config.toml
num_hidden_layers = 11
hidden_size = 512
num_attention_heads = 8
num_key_value_heads = 8
head_dim = 64
intermediate_size = 1344
vocab_size = 39422
hidden_act = "swiglu"
norm = "rmsnorm"
norm_place = "pre"
norm_eps = 1e-06
positions = "rope"
rope_theta = 10000.0
rope_fraction = 1.0
qk_norm = false
attn_scale = 0.125
bias = "qkv"
tie_word_embeddings = false
parallel_block = false
init = "normal"
init_std_qkv = 0.0186
init_std_o = 0.00396
init_std_up = 0.0186
init_std_down = 0.00244
optimizer = "adam_variant"
learning_rate = 0.000287
beta1 = 0.9
beta2 = 0.99
weight_decay = 0.49
lr_head = 0.00524
max_grad_norm = 1.0
warmup_steps = 369
schedule = "wsd"
decay_fraction = 0.941
decay_shape = "linear"
final_lr_fraction = 0.0
batch_tokens = [32768, 65536, 131072]
max_seq_len = 1024
doc_mask = true
train_tokens = 768500000
max_steps = 11299
dataset = "wikipedia_en"
Each number is 200 + 20 x the weight over the matrix's rms, rounded and kept within 0 to 999. Layers, rows and columns count from 0.

# layer 5 MLP down (transposed), 1344x512, rms 0.0165, rows 371-442, columns 32-63
219,225,239,184,226,203,217,236,216,179,208,227,215,219,173,174,176,220,221,194,188,208,164,209,203,168,213,209,191,197,184,161
225,229,196,208,162,198,191,170,179,170,189,237,215,195,232,188,180,197,196,187,234,174,199,206,213,213,211,193,209,182,201,201
202,187,159,188,217,200,219,210,228,197,223,194,179,211,185,223,186,214,212,197,211,213,259,189,191,199,211,206,190,198,200,177
215,207,191,226,192,193,195,196,248,204,192,183,185,201,200,175,207,194,201,202,223,168,219,216,205,167,198,204,248,185,156,196
181,216,200,203,218,213,225,197,199,202,229,167,172,177,236,200,206,198,205,210,213,216,215,200,181,182,210,186,210,190,200,153
216,228,214,207,203,196,213,211,229,202,198,204,206,214,228,231,202,229,220,191,197,202,158,190,199,211,242,163,191,187,203,204
212,169,192,203,188,173,214,217,206,202,235,207,217,192,211,184,198,217,194,211,180,207,199,189,185,191,209,207,200,143,197,187
216,230,213,194,235,213,226,200,229,213,238,220,192,202,182,217,193,204,191,188,225,218,186,195,191,221,210,197,204,183,193,212
183,237,198,186,194,154,208,229,173,203,239,186,167,206,170,178,165,231,213,208,191,202,222,193,205,203,212,214,190,204,197,183
225,228,211,234,185,184,172,216,177,197,208,207,221,213,209,177,189,170,197,209,175,203,219,158,200,177,226,182,203,167,197,182
183,181,199,210,180,185,211,210,213,166,199,205,227,186,178,193,211,186,183,180,203,217,181,223,186,179,184,227,187,202,193,193
188,185,201,223,214,176,189,161,188,177,243,201,211,180,212,205,192,203,202,221,225,190,224,210,230,227,195,193,182,198,191,211
155,209,227,166,187,239,214,201,195,175,214,195,238,187,224,202,206,203,203,222,177,197,199,203,183,179,201,173,210,239,195,215
216,209,164,209,204,201,258,162,185,211,225,186,228,177,190,220,188,211,213,163,197,170,217,192,189,208,192,185,216,212,182,240
218,195,207,227,199,200,206,214,231,202,184,201,192,186,212,202,197,198,228,185,231,212,208,219,199,217,181,215,156,200,189,204
202,187,173,227,218,236,227,210,194,179,180,195,201,178,205,179,213,218,215,206,195,193,166,214,181,207,228,210,221,171,234,213
220,205,205,188,192,203,205,187,173,188,198,188,161,191,190,182,233,179,231,173,180,156,176,174,206,191,191,207,213,171,182,178
226,166,162,185,202,179,237,224,200,206,217,200,163,216,178,225,178,206,201,246,224,224,255,183,162,209,179,185,198,242,202,203
169,190,200,216,180,217,198,182,216,171,199,204,176,170,189,180,170,197,178,218,183,202,211,204,239,241,166,206,212,228,197,195
193,164,205,201,189,191,174,224,195,223,202,219,181,209,196,168,160,176,203,213,206,168,211,183,178,207,223,175,212,221,245,227
207,192,188,203,188,236,168,217,181,182,213,179,207,212,196,150,217,207,204,200,188,217,247,219,203,193,220,212,177,200,194,200
190,220,170,178,207,212,186,177,186,180,187,175,197,209,186,224,195,192,192,177,188,208,196,206,186,136,196,196,187,183,194,171
200,223,156,226,171,197,233,204,197,196,216,210,197,223,154,236,243,172,199,208,195,228,179,234,206,189,228,179,199,175,186,162
195,172,189,211,172,216,229,200,196,244,205,186,209,197,161,205,190,205,198,201,215,202,196,204,208,202,197,196,171,219,191,186
205,199,212,230,197,210,236,214,215,205,206,203,151,198,195,222,190,199,218,216,191,195,228,214,218,180,179,162,226,197,199,245
181,216,214,207,167,160,210,205,202,197,215,226,216,183,190,196,194,201,190,193,166,193,212,209,216,203,192,185,232,218,191,154
220,228,190,184,227,210,190,218,209,200,186,200,217,175,196,205,204,212,203,217,190,205,222,243,207,209,189,195,213,202,221,214
205,193,203,188,195,207,161,225,184,224,215,200,214,198,231,213,205,200,186,186,238,221,234,207,196,212,208,195,161,193,241,239
217,179,202,209,174,216,207,173,200,182,219,226,217,159,196,238,214,209,192,215,207,219,213,163,189,191,216,197,226,160,191,189
187,202,200,202,155,221,207,172,241,210,197,236,177,245,210,178,199,159,238,180,176,211,199,172,221,174,215,185,190,214,231,184
218,193,210,220,206,192,201,201,205,227,181,230,233,208,196,186,203,197,206,206,216,198,182,188,184,217,166,186,214,191,207,208
241,195,196,233,203,180,223,195,221,173,154,233,207,184,205,205,173,216,219,175,192,218,221,181,212,200,205,196,199,182,194,223
194,184,203,215,203,177,196,180,243,215,192,202,214,185,209,179,201,243,197,198,215,182,202,209,197,237,217,184,206,230,207,224
197,194,195,214,176,201,179,185,247,204,217,209,191,195,227,199,216,219,210,196,194,196,184,185,218,211,234,201,237,212,187,217
161,191,210,196,201,131,179,188,199,187,195,186,225,183,221,179,204,183,174,197,188,255,212,189,220,193,178,166,238,174,189,194
212,207,190,193,247,179,182,198,190,217,186,215,192,233,196,233,188,207,132,186,213,176,204,235,181,224,153,186,184,219,212,213
207,199,166,197,204,227,207,210,179,241,230,195,201,230,189,209,186,197,191,226,242,243,210,178,199,231,245,202,221,181,195,216
206,218,178,199,195,198,214,184,215,189,175,194,203,184,198,209,205,186,220,197,195,156,186,220,196,182,210,194,198,162,240,192
212,233,198,199,228,190,201,187,196,237,217,230,234,233,194,233,186,206,182,213,196,182,175,197,155,185,228,186,184,201,194,207
196,204,183,185,193,196,201,187,199,225,163,214,181,201,172,190,208,199,217,197,205,174,208,230,190,205,176,218,196,171,214,222
182,200,223,198,187,198,191,193,189,153,223,226,175,196,183,195,195,202,205,218,194,217,210,220,237,229,189,223,213,206,198,205
209,226,173,213,178,188,167,207,223,219,216,226,215,209,195,198,201,192,188,197,193,224,203,198,216,226,189,179,173,191,197,161
181,210,189,183,192,163,197,195,216,233,194,173,196,212,181,225,177,226,193,198,192,200,184,201,213,196,203,202,221,159,206,179
208,187,179,221,223,209,209,248,223,231,169,207,201,227,150,228,172,200,223,214,179,205,193,206,194,188,202,208,200,221,205,199
188,167,221,199,189,216,242,227,248,167,165,213,205,198,190,240,201,187,234,177,197,189,178,217,199,214,208,178,190,207,213,200
238,231,226,207,216,194,202,165,209,208,184,219,232,204,208,196,203,228,180,215,166,217,215,215,194,184,201,178,194,215,169,193
192,188,182,275,207,192,204,212,224,177,244,192,196,248,194,216,165,217,200,215,196,210,184,182,181,224,211,217,172,201,204,167
183,201,174,222,214,181,230,222,194,259,173,223,240,190,195,249,182,191,194,192,227,187,167,189,172,231,219,193,215,205,192,187
212,205,226,197,185,209,199,190,203,207,223,185,180,183,217,176,179,194,227,171,218,213,219,193,215,214,196,195,192,194,211,191
204,206,245,183,223,171,227,228,195,208,197,215,221,211,170,181,205,192,220,209,187,208,222,173,181,209,187,223,159,234,216,223
213,218,195,200,206,244,197,175,204,211,212,198,210,180,233,212,190,177,192,165,208,217,205,187,217,212,192,248,211,191,218,200
211,193,180,171,233,194,188,191,193,195,193,213,219,185,186,186,185,192,163,180,211,169,184,175,198,208,231,149,201,180,180,216
177,221,185,198,179,206,224,177,187,211,186,203,248,203,226,188,194,199,218,173,209,183,178,180,208,218,189,178,176,205,176,193
194,169,217,180,204,229,163,192,215,206,178,187,198,209,192,180,205,232,195,236,204,163,184,210,212,198,205,235,216,198,208,213
186,191,195,171,222,196,185,223,188,208,215,196,209,211,214,201,194,209,193,220,209,174,204,192,220,197,218,181,205,202,185,207
226,198,161,187,204,187,199,195,208,224,225,243,178,172,224,225,221,204,209,170,220,233,204,248,210,209,233,200,203,179,184,264
245,222,185,170,238,176,186,211,192,216,182,214,186,175,189,216,199,204,219,200,189,190,202,213,219,170,180,216,193,199,244,214
229,193,223,195,193,207,180,211,202,215,189,166,175,200,184,220,198,207,206,214,199,189,186,209,226,180,159,196,209,157,222,212
181,183,208,204,218,159,188,180,226,244,239,189,158,210,203,183,164,184,199,210,196,189,198,205,163,197,171,204,202,163,205,191
180,208,188,211,183,204,166,244,188,197,179,188,175,197,205,195,202,215,197,189,217,218,185,193,208,211,195,199,177,204,182,213
194,232,206,169,198,177,210,176,224,217,218,215,195,197,184,206,219,202,218,239,189,194,166,196,211,194,214,235,192,227,156,213
190,221,221,187,225,170,214,209,242,231,184,197,207,204,212,234,207,198,183,215,212,194,231,226,209,213,201,203,175,213,171,166
202,213,198,210,179,188,211,170,171,216,204,216,191,227,175,197,185,219,218,184,211,228,190,189,193,211,169,222,204,209,198,208
186,232,207,192,226,190,195,201,172,208,188,199,205,194,185,214,208,233,205,210,167,196,240,197,188,194,229,210,171,163,194,237
163,213,202,200,215,173,191,201,213,155,204,191,238,202,173,174,204,202,238,208,205,184,189,165,181,221,213,226,160,179,197,211
163,215,223,219,203,212,166,227,186,199,195,173,189,204,179,183,192,223,203,188,175,207,193,193,183,214,175,188,195,193,186,219
191,201,221,159,207,218,195,228,198,187,178,169,196,218,200,197,231,211,212,213,197,186,189,216,178,187,218,210,214,187,211,198
172,220,200,211,205,177,196,170,178,163,218,210,177,178,221,187,174,222,203,195,194,224,181,207,204,168,192,215,220,197,227,214
204,218,182,211,169,218,205,202,218,220,211,176,184,213,215,208,199,197,202,240,198,208,203,209,218,193,188,206,244,222,174,179
206,203,198,200,198,181,198,175,174,233,209,170,217,198,179,238,191,201,211,196,216,194,197,195,202,210,208,224,214,180,207,228
181,226,205,173,205,202,197,211,185,197,205,192,179,208,210,214,217,195,216,217,180,145,203,198,199,201,207,205,185,196,196,211
186,176,210,181,212,192,188,200,208,213,199,183,227,194,216,204,209,208,218,210,237,211,201,196,188,180,200,205,195,216,184,183
# layer 5 MLP gate, 1344x512, rms 0.0182, rows 372-442, columns 32-63
213,200,196,184,222,223,181,221,228,209,231,157,177,220,187,219,204,215,226,198,149,206,226,197,213,193,196,180,197,208,190,201
237,176,201,195,183,204,195,181,229,209,205,198,198,238,169,221,226,216,191,210,214,210,192,184,197,228,186,211,183,182,193,188
184,227,217,214,198,166,174,217,215,170,204,221,196,217,191,164,192,196,182,221,217,214,228,205,217,191,208,211,216,189,178,173
217,203,214,181,169,198,184,184,211,214,207,175,171,209,201,195,216,207,232,176,208,220,201,192,203,217,206,165,173,210,184,176
197,213,214,182,195,219,238,183,170,160,180,190,179,182,221,182,197,222,205,238,196,236,222,206,192,197,213,221,233,169,175,236
205,244,189,232,219,192,177,161,212,211,221,195,202,221,202,214,194,182,194,178,201,228,223,230,184,165,225,221,213,205,173,215
197,212,202,203,192,184,216,217,200,188,185,191,238,160,172,198,190,224,209,204,197,199,181,194,188,210,212,184,202,181,193,218
203,240,202,218,219,190,212,224,212,217,215,159,251,214,203,189,185,188,210,207,201,221,213,209,155,206,207,212,168,226,198,193
201,184,224,228,167,226,167,211,206,200,175,190,210,181,214,179,207,246,164,187,191,223,201,195,216,201,225,218,253,169,209,180
239,197,214,202,214,161,183,175,176,199,201,205,184,203,198,198,216,216,232,181,166,219,201,194,219,195,228,201,237,204,171,186
217,232,191,199,161,222,206,199,210,226,182,175,166,210,195,233,192,182,168,184,193,189,209,205,166,203,173,190,191,184,228,185
210,209,204,217,199,197,175,207,173,207,226,196,203,210,226,187,224,203,166,193,240,172,210,197,186,217,198,218,193,214,196,189
219,178,166,234,221,213,235,165,200,236,181,193,204,184,224,204,140,217,191,181,218,163,232,206,204,184,188,189,218,179,203,235
197,164,201,207,198,218,211,200,226,185,199,206,186,179,192,197,167,186,169,218,212,222,209,214,210,176,203,211,190,203,199,219
220,212,230,186,172,163,163,218,219,193,206,219,181,205,201,175,193,170,192,203,201,221,217,202,206,197,189,191,197,231,166,196
222,194,203,220,212,216,237,202,229,207,217,184,199,198,193,200,204,200,223,205,218,192,221,213,184,200,190,248,205,250,208,179
163,251,192,223,201,224,176,189,172,180,218,226,226,221,226,205,201,192,229,172,235,196,186,196,223,174,217,235,183,223,215,192
209,213,188,209,213,183,204,220,198,195,224,180,252,211,183,228,206,216,207,193,198,209,210,183,185,200,226,195,214,208,205,209
200,188,189,193,212,185,241,193,219,210,226,200,230,203,200,224,218,211,211,178,183,210,241,180,203,191,190,223,186,211,204,179
213,193,208,170,179,165,220,181,199,228,188,201,212,168,183,198,205,207,218,233,197,200,208,164,192,245,183,189,220,202,204,174
188,230,186,227,193,223,149,194,204,190,175,189,195,225,189,173,203,209,215,174,245,181,183,211,181,240,183,235,186,232,162,205
198,159,219,207,206,187,198,210,192,211,243,177,201,167,261,189,198,218,187,197,205,194,223,183,215,199,205,197,175,208,203,199
205,189,190,213,217,244,196,193,200,214,212,207,222,186,205,198,194,216,185,200,203,211,225,215,195,209,187,172,221,180,211,218
192,193,196,216,201,191,198,163,225,212,218,182,190,185,211,218,201,183,192,207,208,191,234,217,194,192,203,198,219,165,216,200
210,205,207,227,177,164,220,192,206,199,228,207,226,218,176,204,195,224,165,211,216,186,223,188,192,209,212,209,224,194,192,217
227,174,244,210,219,198,183,173,248,229,228,185,217,183,183,192,209,242,160,207,194,214,167,228,199,208,218,199,242,199,227,183
205,208,212,196,217,182,216,182,215,184,203,195,193,190,179,171,190,186,204,216,179,170,177,186,206,194,216,193,219,229,169,161
192,196,217,201,162,189,202,165,199,194,227,232,191,197,207,211,212,232,207,193,210,217,182,209,172,174,178,195,219,165,187,222
229,203,205,214,187,166,193,212,205,206,213,194,197,218,189,185,201,216,199,160,205,188,188,188,219,182,254,199,203,192,202,193
194,190,206,228,195,176,190,201,197,204,214,269,210,181,203,203,209,191,219,193,221,233,214,213,178,205,185,164,208,221,214,216
209,192,208,226,211,203,158,193,209,186,205,213,199,187,190,211,209,177,191,187,197,203,195,208,201,213,235,176,192,159,215,223
208,194,178,194,195,186,195,238,235,208,216,226,222,231,201,185,167,198,209,195,202,178,210,198,185,186,199,219,199,181,198,188
218,191,193,199,228,183,177,171,185,205,202,181,228,199,187,187,184,208,219,193,202,225,242,194,183,227,195,200,171,183,216,226
197,223,202,205,177,207,214,216,226,195,188,150,186,198,199,184,195,224,196,155,182,201,205,228,218,179,200,171,245,203,216,203
201,162,196,168,217,182,211,173,200,199,189,215,180,220,167,207,228,206,192,214,190,206,205,222,179,200,194,175,222,214,177,205
225,141,240,221,168,188,151,217,209,190,173,177,174,175,222,174,196,187,194,204,166,238,203,237,192,171,193,204,231,184,212,185
245,228,211,205,206,205,206,233,212,223,219,146,178,160,172,189,231,199,222,159,181,222,195,193,197,208,205,205,232,210,193,197
194,228,170,206,189,242,167,211,198,236,222,220,211,204,187,211,173,198,160,156,204,221,182,210,163,194,213,196,185,217,202,188
219,220,210,220,209,249,214,165,201,231,216,212,229,204,150,198,171,220,174,178,197,183,184,221,196,212,193,169,229,228,202,159
206,205,197,226,171,199,203,212,205,250,214,199,210,210,211,214,214,213,195,155,195,213,185,223,196,226,211,250,187,222,210,214
206,195,220,233,209,202,204,216,181,187,183,177,183,177,213,200,195,223,218,191,202,158,198,186,227,141,208,207,241,193,220,220
184,193,194,188,187,165,175,204,189,194,194,207,186,200,203,208,226,182,188,168,181,168,194,191,228,194,220,185,219,213,217,188
218,191,179,236,228,219,197,227,183,195,219,207,219,222,180,197,169,203,213,216,207,211,202,200,191,187,207,196,182,183,204,222
175,173,169,197,197,197,190,198,222,197,208,239,251,204,228,182,194,239,208,182,237,224,213,181,222,194,196,166,188,215,203,183
209,233,220,209,198,177,242,186,227,172,199,199,224,198,200,190,209,227,204,231,202,160,208,189,205,183,221,173,208,217,206,200
229,210,195,203,180,200,175,180,234,230,179,186,189,229,216,213,194,176,169,172,221,178,197,208,180,197,162,203,202,238,210,163
198,209,196,239,232,164,198,186,181,230,217,204,227,227,228,234,168,214,203,189,226,205,197,199,198,230,217,188,206,194,218,191
179,222,195,214,170,180,199,202,196,181,209,165,203,210,238,172,186,187,186,166,233,195,225,201,223,217,200,199,213,209,198,210
237,175,197,190,186,197,214,214,192,195,201,207,199,193,201,205,197,155,206,226,172,222,226,204,186,195,181,193,209,213,229,209
189,184,234,188,179,201,190,188,179,205,205,253,180,212,217,179,198,197,177,209,197,165,200,219,229,199,213,175,194,201,197,196
196,187,232,196,192,222,212,208,214,199,193,211,178,188,197,197,181,222,228,208,202,190,220,173,215,222,182,180,244,214,170,203
195,206,189,205,182,202,202,193,209,228,202,195,270,237,225,159,194,203,182,188,212,185,212,177,232,209,222,191,184,227,191,211
185,247,207,223,174,184,225,225,214,187,216,183,220,201,194,228,210,185,205,174,234,212,230,197,216,193,170,201,191,214,201,191
176,197,198,175,217,192,211,198,189,194,226,218,202,221,216,194,208,209,204,220,199,190,215,170,215,194,214,188,185,205,214,212
171,204,195,197,174,195,192,200,243,222,205,153,192,193,193,219,226,200,215,204,216,189,196,190,212,186,206,205,202,193,199,152
262,194,179,215,203,219,231,200,167,237,200,175,205,191,198,231,208,205,207,206,187,245,222,213,185,150,167,219,182,217,214,222
243,219,241,231,179,188,184,150,236,200,221,167,183,177,201,215,197,186,152,208,188,200,194,213,160,163,159,189,217,199,225,173
222,202,184,192,208,184,228,215,193,213,177,193,208,180,205,183,181,206,227,207,219,172,181,206,202,157,195,230,171,216,238,195
222,198,213,246,185,200,167,219,189,223,213,186,210,201,217,203,196,205,214,210,227,192,219,175,206,186,197,181,229,184,201,152
226,228,185,203,195,203,192,208,218,230,173,208,204,198,180,211,172,219,227,170,160,201,179,215,220,179,225,169,176,181,193,202
141,223,191,208,154,184,209,199,189,206,222,171,196,218,218,183,190,183,205,157,202,199,200,185,219,187,178,203,231,192,182,201
218,208,218,234,161,163,169,191,209,158,192,219,216,158,222,209,238,190,215,205,192,203,179,179,251,172,224,177,187,187,182,223
182,227,199,188,230,184,210,203,216,213,192,165,217,210,174,183,203,251,180,196,178,199,216,244,160,224,204,206,201,192,195,200
199,202,220,216,189,178,160,166,175,204,193,182,242,174,164,203,203,208,174,199,181,228,181,225,171,209,195,189,177,194,179,192
191,184,203,203,179,222,178,239,215,212,227,214,224,206,193,187,211,185,187,164,192,208,199,187,199,224,179,221,202,206,162,179
223,210,208,219,196,194,187,179,202,176,191,184,178,233,169,192,187,218,193,201,230,206,213,198,200,194,211,177,216,193,208,232
176,176,205,192,224,204,238,196,198,177,232,215,190,162,212,187,226,191,197,219,191,225,233,218,174,184,191,204,227,220,211,234
193,216,190,214,217,194,195,181,226,200,212,210,233,190,203,168,192,212,213,192,195,190,232,157,215,190,202,231,168,215,241,224
176,215,172,172,185,195,212,187,219,226,227,175,203,185,190,190,223,236,200,184,216,197,236,216,185,217,228,219,211,189,221,222
189,211,226,222,218,151,236,189,191,194,201,193,200,196,166,197,211,194,140,206,199,191,194,227,190,214,207,196,185,192,180,201
202,205,202,166,190,222,222,216,219,160,213,205,215,182,196,185,200,244,225,207,226,170,229,208,171,192,201,194,195,211,175,182
# layer 5 MLP up, 1344x512, rms 0.0186, rows 372-442, columns 32-63
212,189,195,195,199,206,191,217,193,211,200,196,191,247,197,191,168,220,193,217,174,213,171,180,175,216,208,194,227,184,205,197
165,227,222,198,199,206,219,188,180,205,201,214,190,190,254,179,204,167,220,206,208,167,168,189,219,179,175,196,191,211,198,202
234,213,162,220,217,205,219,186,206,223,228,147,191,208,183,238,228,190,199,223,196,189,218,197,172,173,204,211,202,200,214,197
227,186,197,208,179,228,157,189,217,185,172,240,202,205,184,191,207,217,186,190,187,202,218,198,208,210,209,228,167,190,200,226
191,176,187,186,194,195,201,185,193,199,211,188,198,151,184,160,189,177,171,225,193,202,244,216,195,193,173,231,212,220,191,206
237,209,211,221,208,194,229,222,223,201,215,217,180,220,185,212,196,174,184,181,199,250,209,182,164,188,207,174,207,200,224,169
216,189,191,202,199,238,204,179,210,182,176,216,207,199,209,193,212,220,211,207,178,207,213,204,208,176,225,231,203,188,214,214
206,207,195,198,170,187,182,190,197,211,196,223,144,215,180,196,205,214,177,218,234,223,257,191,228,197,222,208,199,194,212,182
172,176,170,196,199,197,223,172,221,203,188,214,211,198,219,238,197,223,208,213,212,183,201,208,203,216,175,237,238,191,188,160
232,198,195,177,177,189,189,204,189,205,212,161,176,192,194,188,216,197,194,223,204,175,222,203,226,207,215,199,213,200,183,198
191,211,188,199,193,249,221,186,190,198,219,168,208,189,187,218,171,192,211,192,192,216,214,182,191,162,187,204,182,208,197,190
185,192,197,187,195,222,189,236,184,185,231,194,192,188,207,206,216,194,164,185,225,151,201,210,152,201,240,187,186,213,195,206
222,200,151,239,173,201,203,182,190,210,225,227,213,207,169,161,211,130,166,205,183,206,198,220,193,187,239,215,187,164,181,215
195,192,202,163,203,198,193,179,148,192,219,210,207,210,192,195,186,235,204,213,187,198,189,180,190,203,216,196,221,215,188,200
196,199,216,174,174,201,191,213,214,156,214,205,133,180,209,207,195,192,212,209,179,224,202,205,201,192,206,198,184,202,191,206
200,172,211,199,208,225,171,166,229,232,212,196,192,175,217,189,192,208,189,177,191,190,201,185,195,180,175,163,178,176,171,192
200,239,224,185,221,187,204,194,216,200,193,193,200,209,184,200,216,192,170,203,217,194,217,204,197,180,174,169,208,209,213,179
197,192,248,209,185,189,217,210,166,155,168,248,187,157,204,194,198,187,222,226,161,199,210,182,222,178,195,160,239,173,206,231
194,184,189,185,180,201,202,216,196,194,201,194,201,220,228,192,169,158,225,188,182,202,210,174,176,206,197,173,225,197,173,186
161,216,204,199,203,184,203,210,211,194,214,195,204,187,207,194,176,215,168,195,217,201,195,212,212,251,195,175,239,220,219,192
224,162,191,214,194,203,194,183,202,213,218,200,234,200,189,226,192,206,178,216,202,224,267,209,197,185,184,180,237,186,216,174
195,191,227,241,195,258,201,198,192,183,197,213,237,218,188,230,214,196,186,154,200,213,209,183,228,160,159,188,212,199,205,181
206,180,230,200,218,246,191,190,213,212,168,191,194,176,198,209,171,186,199,207,218,203,196,219,201,213,181,189,209,194,206,183
211,223,220,182,226,235,219,214,194,212,215,195,238,220,219,196,211,197,220,209,208,202,210,207,210,213,179,213,196,201,195,238
172,203,186,203,185,202,142,222,184,202,208,182,191,226,219,190,234,190,219,173,156,229,225,190,230,195,178,203,192,244,188,165
184,205,171,195,192,202,192,156,148,203,162,197,179,213,216,207,198,144,201,233,157,184,188,163,221,192,213,170,206,180,207,228
188,214,214,158,205,177,228,200,210,196,151,234,188,187,160,176,167,222,194,221,181,166,170,214,184,232,196,165,221,221,215,204
141,228,192,207,225,182,237,195,188,219,177,179,222,223,183,194,193,211,194,224,199,211,187,212,214,247,181,215,187,216,196,206
195,218,191,222,147,236,181,181,195,193,197,218,194,207,207,210,173,208,193,245,165,235,195,209,213,175,233,220,196,162,180,185
193,179,190,193,197,222,170,180,219,188,211,206,246,197,188,205,208,211,189,207,201,211,195,206,183,216,186,200,165,194,200,190
162,202,226,198,217,188,193,245,185,205,254,170,193,206,218,222,196,218,180,216,231,207,203,204,201,185,191,211,168,193,176,205
183,234,177,220,220,233,226,188,176,235,216,160,172,248,200,219,160,157,223,187,183,193,207,198,168,174,198,203,225,170,203,193
186,188,190,184,224,213,172,195,197,149,185,215,223,212,184,222,188,213,219,184,202,197,205,198,206,228,209,215,199,210,206,230
189,233,221,187,237,197,201,188,209,211,186,197,187,205,208,186,182,242,202,188,205,201,179,199,209,192,198,194,210,213,235,179
182,209,181,204,206,240,214,194,191,200,186,222,212,195,198,194,183,207,233,214,197,248,170,190,217,191,208,192,176,180,185,234
181,189,230,191,249,212,211,222,227,236,214,185,189,196,219,187,227,214,218,205,187,219,167,207,152,209,215,214,243,216,216,210
184,169,198,218,205,221,210,218,191,190,228,232,219,164,212,213,202,219,172,173,205,183,221,193,170,199,190,185,192,174,197,219
186,204,194,180,198,183,217,202,203,199,189,225,248,240,185,193,240,198,217,240,250,223,207,185,197,198,193,184,197,173,165,213
174,186,170,201,189,183,191,232,206,220,217,158,211,165,222,182,213,160,223,205,216,224,227,196,198,192,217,224,198,243,176,204
186,201,186,179,213,223,248,200,224,201,226,197,196,186,211,194,193,175,220,190,190,187,196,204,187,181,221,221,170,191,204,202
190,183,218,188,233,187,232,210,200,215,206,202,184,189,198,206,232,216,188,225,183,201,199,188,178,193,213,213,194,193,193,221
202,174,199,208,171,174,202,211,204,205,200,197,188,219,203,198,225,188,156,191,163,185,231,195,180,174,196,184,178,211,176,211
182,174,215,188,212,213,201,203,233,208,182,217,238,199,212,189,240,236,196,231,216,196,217,177,219,184,201,217,165,240,181,207
202,210,190,219,192,176,182,211,174,224,202,221,215,232,209,195,229,193,190,226,185,208,208,170,211,208,196,212,198,184,204,181
172,167,208,178,218,225,208,239,214,206,209,164,240,190,208,175,191,178,222,191,200,183,186,157,198,211,201,186,203,169,197,177
199,182,182,211,193,198,193,199,212,200,215,207,259,210,207,165,200,226,225,199,209,250,181,214,194,212,203,212,192,171,187,182
186,179,155,173,180,192,229,214,231,205,186,186,214,228,162,201,215,192,176,187,201,224,231,171,158,182,191,208,196,188,193,196
204,211,204,196,196,194,224,195,205,198,172,203,200,204,154,240,234,214,190,199,236,200,230,209,157,189,190,195,190,215,207,220
177,189,165,233,209,246,207,218,202,205,206,184,215,175,225,213,161,200,184,191,224,191,188,183,183,178,208,176,237,204,185,188
179,222,186,193,201,191,194,220,209,203,198,183,192,170,164,216,215,214,197,201,190,169,207,215,174,206,208,167,205,208,199,218
202,195,217,192,183,199,191,186,204,194,191,202,212,198,199,201,177,191,219,225,213,229,217,203,219,186,171,241,202,187,197,179
224,185,164,225,181,217,162,228,210,207,225,199,256,168,213,184,200,230,178,180,207,196,198,226,202,177,195,188,216,192,226,173
175,224,196,204,205,178,219,224,212,168,216,225,198,181,221,205,215,196,213,185,203,224,199,209,224,184,194,201,202,219,215,219
203,194,205,209,168,217,237,177,199,188,201,204,191,197,213,189,206,193,214,183,187,211,203,188,186,207,173,192,174,226,204,197
209,199,196,189,189,208,195,218,218,197,208,143,216,232,190,209,190,201,192,195,224,179,200,163,183,204,199,192,170,234,213,151
171,182,197,184,193,196,189,191,230,189,205,225,216,187,218,219,188,221,230,218,217,205,198,188,255,229,196,204,241,191,171,175
207,206,192,212,204,223,194,196,237,201,193,206,187,215,180,238,201,220,163,201,185,228,191,205,158,234,228,176,192,174,209,196
235,229,195,179,177,249,192,236,177,195,167,211,211,196,177,193,186,199,219,203,195,196,202,187,229,215,233,194,195,220,200,198
222,174,189,165,218,204,189,183,190,189,188,192,216,197,185,210,189,196,183,202,178,159,203,233,184,162,199,209,222,168,211,205
224,182,170,221,178,222,206,227,151,195,184,182,179,200,200,208,196,211,167,164,206,161,190,194,187,199,221,196,187,225,199,183
189,225,197,193,221,204,213,169,197,201,164,263,211,238,165,225,236,204,171,198,255,205,214,189,214,164,207,198,182,196,231,208
229,179,205,180,238,202,162,193,187,200,190,221,173,233,186,182,193,196,188,151,186,179,170,215,211,198,206,221,216,187,181,197
183,210,208,240,196,189,181,202,176,208,229,194,207,192,226,220,217,188,204,206,206,206,231,175,207,180,167,186,188,185,211,215
189,217,215,217,207,209,189,187,201,183,170,235,188,206,208,214,188,211,233,165,163,262,188,234,193,193,163,228,211,210,198,194
166,209,194,199,211,176,190,201,203,201,186,178,185,179,248,194,168,219,188,200,210,161,214,211,172,192,185,181,207,227,194,220
176,206,170,189,208,168,229,163,221,187,181,209,191,211,204,209,195,195,206,171,173,251,222,183,215,218,201,193,198,203,181,228
211,185,207,191,207,249,219,229,192,238,207,218,203,218,217,196,232,199,223,186,164,192,209,191,186,206,189,223,208,194,185,186
179,235,236,202,152,173,181,198,226,196,220,178,200,202,216,183,226,182,176,208,226,200,205,181,209,176,210,188,173,178,220,220
194,215,182,193,150,214,186,191,209,194,213,191,206,192,213,143,221,198,202,205,225,162,204,183,210,194,185,178,191,251,192,156
219,207,210,201,182,208,191,211,209,171,189,173,208,212,197,204,225,161,210,222,218,221,180,164,220,221,221,213,208,169,176,211
226,233,190,230,171,219,196,212,175,181,189,209,212,226,205,208,183,193,156,192,176,189,202,185,219,182,207,186,211,219,201,215